Each number is 128 + 32 x the weight over its row's rms, rounded and kept within 0 to 255. Layers, rows and columns count from 0. The size above them is the row's rms in percent of the matrix's.

# layer 2 MLP down (transposed), 1024x256, rms 0.0818, rows 175-221, columns 160-191
size [ 94 106  93  98 103 105 103 108 108 105  88  91  93 104  99 104 101 101 108 107  97 101  98 101 110  97 102  96 105 103 103 101 107  97 106  89  94  88 108 103  94  94  95 100  96 103  93]
[[180  95 185  99 139  88  71 137 129 128 135  94 121 116 149 107 179  91 171 139  60 136 143 129 143 118 105 187  98 134 122 122]
 [ 91 143 151 153  38 130 113 140 111  95 102 124 139 142 120 126  93 150 107 127 144 160  58 135 156 149 176 128 135 131 145  60]
 [137  92  94 122 147  94 114 130  82 173 137 113 149 161 120 125 117 184  96 119 171 143 168  98  50 123 193 123 126 157 169 114]
 [141 110 102 164 179 106 104  80 128 170 106 129 103 100 199 138  89 176 145 166  94 109 121 148 107 180 127 214 161 121  64 142]
 [179  68  91 131  82 154 173 108 105 104 193  94 131 102 151 136 117  79 156 153 147  87 108 150 101  68 117 163 118 125 104 151]
 [ 79 131  82 170 156 141 123 136 104 127 136 141 139 104 139 156  98 117 127  59 125 120 114 132 112 138  67 136 141 118 109 136]
 [165 106 153  97 154 116 134 137 162  98  94 152 148 196  85  87 122 184 121 123 128  74 155 101 134  81 122  81 119 187 108  71]
 [157  87 111 106 113 139 137 131 139 133 141 123 120 148  85 108  94 131 162 128 180 109 125 115 106 164 130 120 150 173 132  87]
 [132 149  79 136 158  30 141 127  93 132 103 140 118 115 145  94 146 144 125 122 145 118  78 106  71 136  95 176 106 141 115 109]
 [ 82 162 108  76 145 119 188 140 103 133 162 164 104 192  96 150 117 116 135 112 133 140 113 106 139 174 115 114  80  93 107 135]
 [158  86 142 141 174  98 115 142 134 149  97 124 147 123 156  67 171 145 160 146  97 110 104 152  58 185 147 137  80  87 157 117]
 [153 147  95 130  74  67 134 162 130  99 115 154  98  97 164 115 190 137 140  66 141 115 144 112 136 156 150 133 128 163  93 129]
 [109 105  88 134 120 149 189 146 137 128 124  94 121 130 138  95 128 183 170 141 109 109 147 203  71 143  85 174 123 162 193 185]
 [144 101  98  90 123 169  82  40 189  90 165  54 149 137 131 123 187 112 132 131 135  92  47 108  83 152 111 116 101 124 121 134]
 [164 141 113 103  90 105  99 145 129 131  76  64  56 142 169 132 108 116 134 195 141 168 141 152 155  82 115 139 103 176  82 117]
 [122 126 129 194  98 195  98 130 117 101 120 118  64 108 137 106 168 112 112 169 127 119 134 112 143  90 197 133 112 103  52 111]
 [143  73 154 128 148  49 167 146 136 149  71  73 108 116 193 108 137 173 110 117 185  85 121 196 160 130 154 129  98 140 132  89]
 [146 121 137 126  98 119 146 190 141  79 118 120 146 134 168 142 104 122 127 143 133 206 120 117 235 159 118  94 130 143 117 125]
 [119 163 171  98 113 154 138 100 175  56 182 101 139 126 105 129 114 121 163 101  84 109 138  55 114 145  99 133 132 175   1 135]
 [ 97 189 169 155 129 187 128 147 144 174 117 144 115 144 156 141  65 153 160  41 167 169 135 160 115 129 147 116 100 108 101 150]
 [120 108  68  97 134 102 146 162  64 152 110 121 150 138 112 149 147 126 105  65 141  86  84 129  81 121 104 141 135 132 115 163]
 [184 168 168 145  84 125  91 148 109  73 104 103 131 141  82 157 137  21 144 161 113 165 135 161 146 162 173 168 152 105  79 124]
 [128 141 135 155 112 162 111 114 126 142 182 141 150 150 128  89 131 189  98 119 165  93 129 136 120 146 125  78 126  88 124 157]
 [ 88 162  81  97 137  98 101 157 139 194  82 117 160 114 154 143 190 144 231  97  84 110 153 156 103 110 114 189  93 177 114  79]
 [ 75 193 238  97 110 151  93 158 110  91 128 125 180 111  62 150 172 122  88 162 127 140 143  99 126 179 201 176 179 136 121  96]
 [126 141 102  89  89 106 133 129 158 113 110  71 165 121 168  68 149 128 195 157 102 103 165 159 124 113 135 134 133 103 120 172]
 [144  84 121 170 127  78 109 143 114 173 188  88 132  89 117 138 163  83 155 143  79 117 133  82 131 123 127 147 130 138 113 188]
 [140 124  56 129 131  78 147 125 129 115 100 128 140 158  97  60 149 180  94  74 152  81 104 158  69  68 123 113  81 151 143 160]
 [147 113 136 136 140 158 120 169 114 188  68 119 110 155 168  81 101 146 134 107 159 135 164 124  86 120 158 173 135 106 140 152]
 [191 106  80 137 168 107 144  93 158 137  91 140 151 132 119 125 107 111 122 146 134 138 124 106 144 115  74 220 168  94 103 125]
 [171  98 154 159 140 171  77 136 165 177 118 105 138 122 114 110 168 152 181 134 103  55 107 201 153 116 135 125  67 120 177 123]
 [115 153 111  54 181 166  81 136 138  77 107 117  98 148 135 129 187 122 168 109 101 150  93 122 170 111 118 166 190 122 139  97]
 [132  76 124 133 103 154 152 112 152 116 138 106 161 111  52  95  96 147 155  89 155  95 105 165 172 154 126  97 172  87 106 140]
 [100 160 199 116 140 128  75 135 152 183 112  99 158  90 136 136  94 120  90 137 101 195 143 106 143 171 123 104  87 140 161 105]
 [107 125 122 131  99  95 157 172  69 156 157  64  91 167 134 192 105 120 173 129 131 114  89 136 141  97 202 110 155 100 143  97]
 [177 164  52 100 153  72 132 102 207 110 101 123 117 131 129 142 129 124 100 120 160 100 119 193 129  86  94 100 121 105 126 107]
 [139  78 161 147 121 121 162 110 119  63  96 141 140 140 121 165 166  91 139 105  86 106 110  94  99  98 160 132 102 199 146  80]
 [144 112 133 162  80  94  83 134 117 115 106 113 145 148  88 117 132 120 106 200 121 140 185 124 129 133 135 132 140  74 113 235]
 [ 76 102 181  95 102 117 153 189 104  93 114  88 178 140  92 152 143 118 115  99  72  90 107  79 171 170 102 164 100 102 170 143]
 [125 143 108  38 110 123 148 104 124 124 137 139 141  94 126 113 131 174  91 138 159 177 131  82 139  97 149  68 131  82  84 116]
 [118 108 146 152 159  73 175 139 207  98 129 156  63 167 144 112 151  87  93 163 121 119 153  64 103 111 180 105 127 152 147 197]
 [147  73  80 114 178 137 122 105 106 147 100 137 124 129 138 101 162 138 119 174  75  78 117 119 121 126 100 200  72 133 132 116]
 [122 122 191 123 113 161 129  76 191 147 111 125 123  97  90 170 113 104 109 163 114 143 120 111 132 118 202 159 141  55 109 129]
 [176 126 137 123 158 116 134  75 108 129 155 158  53 145  95 156  46 155  65 134 150 137 160 165 123 170 140 149 110  91 138 141]
 [143 102 123 117 125 116 151 103 169 184 125 138 129 114 172 102 129 110 143  93  81  95 145 159 129 157 122  98 108 174 150 158]
 [159  64  59 139 153  77 151 101 133 158 173 130 199 173 115  76 120 141 134 149 169 149 110  85 152 127 106 143  90 136 106 142]
 [165 124 148 132  53 106 155 117  46  63 141 134 143  73 140  49 149 176  92 147  97 104 156 151 113 118 117 131 127 136  72 144]]
# layer 2 MLP up, 1024x256, rms 0.092, rows 176-221, columns 160-191
size [103 100  97 106  98 109 107 111  78  93  96  90 108 114  89 119  95 109 107  95  99 105  92 113  88  89  94 103 107 115 102 104 100 104  83 112 108 105  86  93  92 101  92  88 102  94]
[[104 130 106 141  41  90 109 126 124 121 126 170 113  82  83 134  97 151 171 154 101 117  63 176 162 117 175  57 132 177 120 147]
 [148  95 174 146 150 141 134 153  96 162 150 161 191 126 111 126 147 116 110 174 110 143 128  97 134 116 113 141 161  82 135 158]
 [ 88 121 117 142 155 125 184 137 176  77 116 129 181 168 127 122  88 103 102 162 102  93 166 141 125 113 101 130 140 164 105 121]
 [119 125 139 105  95 164 121 107 145 105 152  45 127 120 139 110 172 144  99 168  70 119 120 153 101 146 121 118  94 103 192 117]
 [205 159 164  64 162 195 124 104 163 133 131 114 186 182  91 134 142 140 121 106 123 130 113  90 153 134 128 117 144 148 170 175]
 [ 93 105 126 167 142 104 118 168 131 130 111 138 173 118 108 158 110 116 103 179 125 125 102 136 130 130 102  65 130 111  97 199]
 [113 132 156 142 138 146 141 110 131 200 120 161 119  95 116  88 119 159 117 134  76 160 149 105 158 106 193 223 111  78  87  95]
 [ 75 158 112 130 152 126 130 118  82  95 183 166  76 139  55 100 135 129 133  82 111 108 143 144 114 117  71 156 135 120  74 127]
 [126 166 118  63 139  94 129 127 145 186  91  99 145 120 166 108 166 132 120 154  92  72 160 115 163 150 113 161  70 110 145 104]
 [119 121  75 115 129 164 112 156 106 179 159 124 145 121 179  82 130 179 101 123 156 106 132 146 100  71  54  56 161 130 157  75]
 [ 86  82 105 134 161 117 117 153 145 150 125 157 162 119 154 136  79 115 170 124 182 155 176 137 108 162 118 154 127 123 135 106]
 [158  94  90  81 106 161 146 103 116 125 183 168 109 149 118 141  89 202 114  88 133 121 148 138  54 134 119 107 120  79 130 140]
 [110 136 137 106 122 139 140 123 122 138 138  90 142 196  94 119 149 125  71 143  69 113 180  71 112 226 155 135 127 142 159 134]
 [ 94  84 114  73 132 127 157 143 130 116 107 116 115 134 131 117 159 131 117 153  78 142  95  93 157 108 183 100 107 156 149 148]
 [126 102 173 150 142  93 142 135 192  50 151  87 150  70 110 112 103 134 203 161  77 116 137  87 128 161  92 147 137 148  51  98]
 [ 95  92 145 122  97 157 139 199 125  89 142  98 189 125 160 103  94  81 159 152 156 147 158 102 165 136  99  98 140 169 206 140]
 [113 172 135 121 113 166 102 208 102 121 147  48 136  61 125 151 164 133 160 139 207 201 143 147 121 150 108 144 150 113 106  79]
 [169 200 121 117 119 104 120  61 193  81  97  90 168 163  91 129 126 160 129 111 133 137 127 114 160 112 126 121  71 104 133 107]
 [134 129 109  68  74 141 146  79 142 143 144 137 124 136  91 110 135 111 152 149  90 118 139 103  53 183 167 188 120 174  90 130]
 [154 132 125 120 138 206  98 138 106  87  97 122 127 160 123 167 138 150 108 160 185 143  78 128 132 113 113 119 180 211 141 112]
 [ 69 115 106 136 114 134 122 117 179 109 117 118  92  95 137 143  93 150 115 173  93  68 145 136 135  72 107 114 110 193 206 164]
 [ 50  91 151 106 166 120 123  98 101 139  66 119 158 108 138 122 108  40 173 125 108  69 143 129 141 134 176 161 145 172 183 132]
 [ 55 154 216 123  89  71 136 160  84 123 184 108 156 148 168 138 116 103  94 179 152 122 199 134 174 142 141 151 144 145  95 161]
 [153 125  90 151  99  84 140 113 126 165 131 152 137 167 116 159  86 113  92 134 109  94 108 139  93 155 139 141 132 151 167  87]
 [120 106 131  74 152 110 117  85 151 163 180  77 124 117 198 149  85 123 132 152 119 121 164 126 115 136 152 169 109  81 131 139]
 [143 143 164 161 150 132 126 106 152 125 142 167 121  92 144 114  92  76 107  99 182 153 179 132 106  90 139  85 144 137 108 113]
 [139 123  99 157 135 147 181 106  42 146 118 149 174 120 151  87 103 169 164 176 173 150 123 168 159 130  69  95 161 117 105  84]
 [ 45 166 130 213 108  99  94 150 174 135 104 126  95 165 192 103 118  94 119 100 113  93 111  69  86 114 167  97 145  83 107 122]
 [136 127 153  84 160 217 145 130 109 168 180 111 162 133 164 111  76 126 170 151 102 127 151 115 136  63  97 128  95  98 140  78]
 [117 175 115  95 138 157 103 101  69 131 141 119 153 156 176 181 151 204 132  70 119 128 165 178 108 102 155  87 177 121  74 112]
 [106 175 114  86 133 112 110 100 172 144 101 114 139 195 116 184 120 166 123  83 144 160 186 135 146 145 106  91  78  90  95 158]
 [129 165 110 110  91  92 157 138 134 170 127  88 169 143 132 105  93 188 137 144 121 186 136 102 144  97 166 172 120  65 107 127]
 [162 106 153 179 194 201  61 209 144 169 144 146 144 128 131 102 111 116 188 132  97 158 174 167 136 141 112 104 130 147 139 180]
 [ 90  79 117 172  80 123 169 110 140 177 152 161 117 128 150 152  86  99 159 166 125  63 139 171 150 129 135 185 133 156 129  78]
 [146  97  81  94 132 152 111 156 113  80 146 107 128 166 120 140 107 104 153 179 167  67 106 100  96 125 149 156 112 124 162 134]
 [ 95 143 130 105 146 142 174 111 100 146 220 167 106 176 116 148  71 134 113 125 110 164 126 148  99 148 149  67 124  60 113 173]
 [ 69 111 114 122 119 116 142 137 144  78 147 132 118  70  46 184 105 131  54 141 129 166  93 125 145 184 121 185  73 140 165  81]
 [136 132 133  99 140 189  88  78  99 125 120 177 127 147  82  82 102 122 174  93  69 156 181 147 162 145 116  97 101 156 158 161]
 [143 136 154 168 142 119 155 105 128  85 112 106 209 156 124  70 136 162 136 115 117 135 141  90 119 120 157 199 198 132  93 130]
 [132 189 107 120 160 163 115 142  81 118 104 170 149 138 151 117  72 158 150 139 119 147 128 105 196 125  98 118 179  98 124 111]
 [ 56 119 156 147 158 138 139  67 174 113 140 138 136  47 100 147 144 102  94 124 128  94 103 114 129 103 125 164 159  77 170 101]
 [153 195 195 149 142 115 140 102 126  92 137 137 139 116 137 127 175 114 124 111  98 112 125 146 166 129 167 144 149 186  97 127]
 [116 107 122 177 161 111 103 130 128  69 181 112  67 182  84 159 103 155 138  82 119 135 142 149 126 154 143 136 136 121  73  98]
 [142 147 162 125 188 107 125 169 161 154 135 145 185  99 175 154 120 130 115 108  79 174 131 106 128 105 150  50 155  75 146 168]
 [104 138 104 137 123 123 114 174 156 123  92 131  82 110 156  95 119 110 141 117 128 148 142 124 158 145 130 180 125  63 146  17]
 [149  83 144 152 102 145 175 105 155 125 185 140 133 148 136 184 116 159 190 180 172  79 120 118 128 196 177 123 107 130 156  88]]